config.yaml
n_layer: 14
d_model: 96
n_head: 3
n_kv_head: 3
head_dim: 32
d_mlp: 256
vocab_size: 8192
activation: "gelu"
norm: "layernorm"
norm_place: "pre"
norm_eps: 1e-06
positions: "learned+rope"
rope_base: 10000.0
rope_fraction: 0.5
qk_norm: false
attn_scale: 0.177
bias: "none"
tie_embeddings: true
parallel_block: false
init: "normal"
init_std_qkv: 0.051
init_std_o: 0.00965
init_std_up: 0.051
init_std_down: 0.00965
optimizer: "muon_variant"
lr: 0.003
lr_mult_o: 2.0
lr_mult_up: 1.35
lr_mult_down: 1.5
beta1: 0.95
lr_head: 0.00568
grad_clip: 2.0
warmup_steps: 200
schedule: "wsd"
decay_fraction: 1.0
decay_shape: "linear"
final_lr_fraction: 0.0
batch_tokens: 8192
seq_len: 768
doc_mask: true
train_tokens: 88000000
steps: 10743
dataset: "wikipedia_en"
Each number is 50 + 15 x the weight over the matrix's rms, rounded and kept within 0 to 99. Layers, rows and columns count from 0.

# down: layer 5 MLP down (transposed), 256x96, rms 0.275, rows 175-191, columns 0-95
# up: layer 5 MLP up, 256x96, rms 0.247, rows 176-191, columns 0-95
down175:56 45 48 56 67 31 72 19 54 59 53 55 52 14 62 41 50 42 74 47 67 54 65 41 66 48 66 45 46 26 49 44 22 13 52 45 61 49 43 40 52 40 48 67 49 56 49 50 53 51 67 54 66 45 57 37 44 38 47 63 75 67 40 31 66 60 68 68 47 50 86 50 37 57 54 59 54 41 28 76 31 41 29 76 38 74 61 41 52 37 48 23 43 56 35 37
up176:43 36 41 43 38 53 37 54 68 57 68 42 41 31 54 77 46 51 70 30 58 64 59 35 35 54 53 52 48 62 49 38 40 67 53 49 53 11 50 69 62 53 53 61 31 31 26 36 55 52 41 57 32 54 53 36 70 47 56 62 33 28 56 44 67 37 64 49 66 41 58 49 40 63 49 42 40 55 22 52 52 56 61 41 48 44 73 50 27 29 66 32 74 67 73 70
down176:53 21 74 31 44 54 53 44 38 41 48 18 58 47 64 39 64 52 76 39 60 54 63 84 51 30 28 65 41 44 64 50 41 36 51 53 58 73 57 60 40 58 52 49 62 55 58 41 61 42 65 41 67 29 49 48 33 73 32 63 51 66 54 37 24 66 55 68 47 64 31 43 62 34 59 18 47 61 54 57 23 46 32 43 31 66 60 41 67 22 44 66 36 55 42 71
up177:65 63 71 26 56 67 58 57 62 42 39 66 64 40 81 65 76 45 63 28 68 67 37 53 44 51 64 69 48 47 27 32 60 29 53 41 59 52 63 78 37 46 58 34 33 43 54 59 30 32 53 65 41 42 49 51 50 52 70 36 48 54 37 44 64 65 31 52 60 40 40 33 45 21 40 55 53 32 39 19 63 42 46 63 53 70 46 50 54 51 46 53 73 44 71 28
down177:64 47 56 20 76 68 24 58 41 64 54 27 49 47 46 52 54 24 34 66 60 46 68 53 49 20 50 29 35 49 63 42 49 37 47 64 63 33 48 66 65 59 48 56 77 41 48 43 61 57 59 50 50 66 58 24 62 51 53 64 51 49 67 38 71 47 68 76 27 64 49 58 23 23 21 81 39 45 47 49 37 35 25 59 45 45 46 65 73 59 51 51 36 59 53 58
up178:52 47 48 55 37 42 26 25 37 57 75 46 29 32 55 34 48 43 53 56 41 57 26 70 61 84 28 51 39 59 57 39 35 39 54 60 37 42 62 59 64 40 40 54 73 60 47 50 69 51 57 46 37 45 34 47 82 41 27 66 51 61 33 59 59 58 61 54 27 48 43 51 50 78 57 29 40 51 65 62 33 35 57 63 63 42 37 65 34 47 47 45 52 69 46 76
down178:39 32 40 35 38 39 54 58 52 35 74 25 49 48 36 75 56 36 40 56 44 55 71 55 60 34 69 49 56 56 81 55 77 54 72 51 53 55 64 62 41 43 65 49 53 49 60 58 53 77 54 32 49 56 62 38 48 32 53 43 41 43 88 58 44 45 52 47 40 28 50 54 44 50 64 39 50 48 43 31 40 46 42 47 44 59 48 41 41 18 35 60 54 34 52 66
up179:52 15 80 55 48 51 24 34 50 74 60 66 38 33 45 68 42 72 71 52 49 75 51 65 27 53 23 41 63 63 48 74 33 71 24 57 49 37 50 63 33 61 43 64 43 56 51 55 21 60 57 48 45 65 33 38 53 72 68 15 82 56 41 28 58 15 64 65 66 30 67 54 51 36 44 62 51 51 78 28 45 57 52 44 65 38 55 57 41 49 39 60 49 65 37 34
down179:51 63 51 73 46 46 46 20 50 26 37 40 47 41 49 10 48 57 67 67 54 65 51 39 64 35 71 54 56 41 44 51 35 72 49 52 75 22 52 46 35 41 37 54 38 65 42 59 68 62 46 41 67 32 61 46 48 57 04 66 68 70 70 64 23 29 61 74 48 35 69 57 70 45 28 40 34 49 49 46 56 35 11 22 53 98 38 61 68 57 38 68 75 41 44 81
up180:36 43 66 44 39 63 60 60 74 60 52 69 59 66 30 43 30 36 76 75 62 45 25 45 39 62 50 69 08 62 44 36 67 12 68 45 36 64 38 66 52 52 50 51 44 45 32 36 78 39 49 27 53 29 50 44 48 68 46 76 42 71 78 56 37 75 59 41 50 46 38 23 32 47 59 55 44 32 38 68 71 52 61 61 51 39 54 57 46 31 53 22 78 57 66 27
down180:54 47 60 49 53 78 64 39 49 39 55 44 46 37 72 68 93 46 36 76 65 41 53 68 32 48 80 41 39 65 54 57 58 05 34 63 89 44 29 58 53 42 28 52 62 31 33 48 59 39 53 48 58 41 71 21 47 56 29 60 34 54 44 31 62 44 55 62 59 54 40 62 52 57 62 13 48 37 50 28 52 45 22 65 33 55 69 52 45 54 43 57 50 26 64 80
up181:62 26 32 46 63 45 37 53 39 56 50 56 63 12 58 63 63 68 43 33 35 58 34 59 51 68 57 63 90 61 62 56 40 57 48 46 52 50 61 57 62 39 49 49 70 24 45 52 41 45 35 51 37 64 47 36 57 60 39 30 57 40 39 66 69 67 51 39 60 53 54 18 58 42 37 44 11 36 45 58 58 47 37 53 65 68 58 56 40 80 42 51 51 39 77 49
down181:51 60 76 43 13 34 55 39 48 46 45 60 60 55 67 39 55 18 35 60 34 37 65 77 77 43 75 41 73 48 61 62 43 32 54 35 64 43 42 43 28 46 49 63 50 36 43 56 35 74 77 39 41 53 49 60 40 45 55 58 56 59 52 66 54 50 34 57 53 51 42 62 65 26 48 29 66 49 52 17 40 57 60 45 36 40 57 54 41 54 55 68 52 69 38 60
up182:20 47 24 73 58 52 83 61 54 24 89 37 67 31 61 78 36 56 39 55 68 65 72 70 46 39 50 39 35 65 48 40 47 45 08 55 62 38 67 37 42 64 66 40 44 40 73 37 69 33 53 51 44 68 43 30 59 46 73 26 58 77 61 70 25 44 63 55 36 41 58 52 51 70 36 42 58 45 53 36 47 40 88 31 44 39 53 58 06 24 46 37 69 71 31 71
down182:77 69 39 42 56 51 44 38 69 40 29 51 67 56 71 59 53 59 25 65 50 23 52 51 40 50 16 49 58 72 39 54 59 45 60 72 54 13 40 37 47 48 23 23 36 70 29 37 62 49 74 46 58 54 44 46 48 48 29 20 54 49 52 49 41 71 60 51 65 36 60 65 49 76 43 75 49 58 61 48 46 52 45 82 11 18 54 81 52 49 42 88 64 29 33 62
up183:74 48 49 32 63 44 32 63 59 36 78 45 60 07 62 48 38 32 74 33 46 59 55 60 67 37 39 44 56 64 43 34 64 36 54 37 24 49 57 65 54 56 52 46 44 56 62 59 43 35 39 45 69 75 38 54 73 25 46 52 54 42 49 68 76 37 55 50 37 40 37 38 62 33 41 38 39 69 47 74 61 31 51 65 60 42 53 27 29 43 69 47 79 75 52 30
down183:68 53 42 49 55 46 61 22 39 29 65 51 46 36 28 56 55 30 48 52 68 67 62 59 32 30 82 38 49 34 75 57 73 65 69 38 56 44 40 59 64 62 37 39 42 41 51 59 44 65 59 49 42 44 40 35 54 58 36 69 71 64 53 42 54 43 89 59 62 50 43 23 50 54 49 59 53 52 45 28 40 36 38 62 35 60 51 46 34 49 55 43 60 33 32 66
up184:48 43 40 55 60 63 48 51 41 39 52 69 41 48 76 51 65 58 47 44 48 59 52 40 50 39 23 61 48 34 37 28 63 31 41 51 43 61 61 42 56 39 58 39 43 20 47 45 44 34 61 59 65 76 54 31 61 48 37 39 54 44 52 42 61 36 58 73 69 76 26 81 61 55 55 62 64 87 44 47 65 35 62 23 41 39 59 20 32 35 52 56 62 68 42 64
down184:43 36 47 58 61 55 26 75 64 52 54 49 49 65 64 20 46 16 37 48 53 37 47 63 65 37 44 37 68 55 70 64 52 48 82 48 52 52 85 37 56 50 41 45 32 49 37 60 56 59 55 52 53 67 55 59 27 89 50 52 41 12 38 50 40 24 45 41 57 49 59 68 71 29 46 40 40 31 31 24 30 49 73 60 50 60 74 58 29 50 51 71 31 44 73 58
up185:44 50 33 57 47 54 32 51 42 77 54 54 42 59 87 24 60 44 75 39 49 26 60 34 39 40 58 48 50 38 29 58 35 47 67 77 60 87 57 49 35 56 63 74 73 40 54 50 66 61 32 68 43 38 39 46 50 62 36 34 46 35 72 48 52 49 46 67 88 57 25 43 25 20 81 58 39 44 51 30 37 29 13 42 54 41 59 72 36 24 34 55 45 58 67 67
down185:12 43 36 44 45 65 56 57 58 46 50 17 34 75 18 67 64 52 31 44 71 44 39 39 58 40 45 43 55 64 64 36 32 67 37 46 40 57 59 40 75 67 78 39 63 44 54 40 69 28 88 51 57 86 55 34 74 40 67 28 54 49 59 76 47 47 41 36 73 53 29 53 36 57 32 53 62 34 73 34 32 44 59 84 42 52 73 40 72 41 31 59 36 40 35 40
up186:43 43 43 44 55 51 41 34 80 23 37 54 71 42 75 43 49 49 21 22 72 57 48 22 58 53 46 87 56 58 38 31 36 36 62 44 41 51 78 45 63 65 13 44 67 45 67 50 34 63 54 43 61 41 45 55 75 44 28 64 44 52 39 59 46 69 51 53 37 53 25 14 47 36 76 46 60 76 62 74 63 64 45 62 57 58 33 31 58 64 36 61 66 64 58 39
down186:62 56 64 52 53 53 33 69 46 64 41 58 36 51 35 65 29 31 73 68 35 49 63 73 49 55 23 40 62 52 70 23 92 56 39 62 49 53 44 71 57 52 46 36 65 50 49 33 56 47 43 48 66 49 32 58 23 50 46 75 41 80 44 35 53 55 31 62 53 53 51 76 22 00 42 49 67 45 79 61 47 57 52 52 57 64 51 56 32 20 47 36 60 27 34 39
up187:38 54 33 39 59 78 53 67 81 78 57 66 27 85 77 46 43 48 70 61 23 42 58 73 65 58 64 14 43 46 34 64 49 34 30 35 46 12 56 69 42 32 54 58 28 44 46 55 44 45 52 40 56 51 69 47 41 54 71 74 55 39 42 24 33 19 38 60 46 37 36 68 36 44 40 48 74 53 50 26 37 32 46 39 60 33 58 62 52 63 43 64 85 41 36 38
down187:51 69 60 64 39 00 60 64 69 73 52 74 46 17 35 33 46 47 19 47 48 49 37 42 39 59 53 70 24 51 73 37 29 33 61 33 46 56 67 54 49 66 38 36 44 59 47 53 51 56 76 50 23 21 69 55 63 75 19 45 72 50 53 56 17 38 66 58 60 79 55 44 49 56 62 37 40 33 51 50 71 71 56 34 22 76 55 57 76 45 73 09 69 33 60 63
up188:55 62 00 41 52 80 45 54 48 48 65 50 42 88 48 55 54 42 64 52 44 61 70 29 41 40 60 19 41 56 41 33 51 23 47 71 51 16 40 63 38 60 32 50 50 49 39 68 40 72 67 37 16 30 46 73 39 65 63 63 66 73 38 48 11 72 49 67 52 62 30 45 40 57 73 80 51 40 29 60 68 38 50 28 75 00 83 49 61 35 56 62 65 42 18 59
down188:53 62 60 47 04 51 61 75 48 76 51 76 28 69 50 30 61 32 73 76 72 50 72 17 46 35 50 34 45 29 67 66 55 22 44 54 73 57 63 58 31 84 38 35 52 43 33 37 74 99 71 75 46 32 42 60 48 23 00 46 47 65 44 45 38 76 65 39 61 52 33 36 55 39 83 40 34 21 67 92 41 51 10 52 34 40 36 55 32 53 61 60 37 40 64 32
up189:48 52 34 63 52 32 67 37 54 42 50 41 54 53 42 52 29 65 37 52 63 53 47 52 52 49 36 55 33 48 35 55 36 60 42 50 53 64 57 57 50 61 66 48 64 27 42 37 67 52 69 35 34 60 30 76 33 35 46 43 74 57 67 35 49 27 60 55 60 36 63 34 71 21 45 37 83 64 51 66 54 57 50 31 48 42 21 44 49 88 62 19 82 48 71 46
down189:60 22 49 50 25 54 47 66 70 43 55 68 56 57 72 44 36 42 42 46 65 34 34 57 63 54 63 51 54 45 44 41 54 44 44 62 52 28 62 62 45 28 58 44 33 53 68 50 68 33 55 68 62 60 52 46 39 34 29 61 72 34 39 50 59 58 49 42 29 71 23 32 59 77 37 26 26 64 48 26 69 79 50 47 49 50 68 45 58 62 85 36 26 39 67 23
up190:24 37 48 20 73 73 24 65 52 23 33 42 80 48 36 26 45 56 44 43 64 63 50 67 31 51 50 69 94 54 55 54 54 49 25 42 77 53 48 36 33 52 37 69 37 50 63 68 44 62 76 67 41 45 51 78 66 45 58 34 54 30 83 75 47 57 37 56 60 42 52 54 27 43 62 05 62 57 86 29 65 66 37 44 27 35 58 49 44 24 59 37 53 62 40 42
down190:27 31 43 44 62 99 28 22 39 52 53 54 81 49 38 20 69 42 47 74 47 47 49 41 43 28 46 41 57 64 72 56 39 54 49 51 35 38 58 58 58 83 55 31 65 47 64 80 33 45 63 37 73 57 39 55 53 76 58 53 44 57 76 36 61 62 26 47 40 61 61 55 61 42 40 41 68 43 32 43 48 34 38 59 30 39 71 46 41 49 39 39 72 68 23 35
up191:61 36 71 49 47 46 66 57 66 55 38 42 78 45 47 35 53 64 45 46 53 37 27 67 46 46 56 60 47 99 35 39 48 50 32 40 32 62 49 47 48 43 46 52 64 99 92 73 36 69 46 48 18 17 33 63 18 84 34 63 52 26 97 64 46 77 47 69 50 24 62 17 40 40 63 41 69 60 57 71 70 47 66 14 35 35 76 34 04 36 47 43 39 10 51 24
down191:27 52 70 35 42 59 61 26 45 52 40 32 63 31 42 50 55 17 48 47 49 41 58 38 58 52 62 22 45 60 45 57 55 52 48 56 53 49 56 31 74 38 56 56 55 76 57 90 20 82 56 62 63 23 62 66 40 74 17 37 56 47 99 68 42 48 47 47 37 34 62 48 47 48 45 61 54 70 59 74 50 68 34 54 11 45 49 39 58 50 43 26 40 34 55 65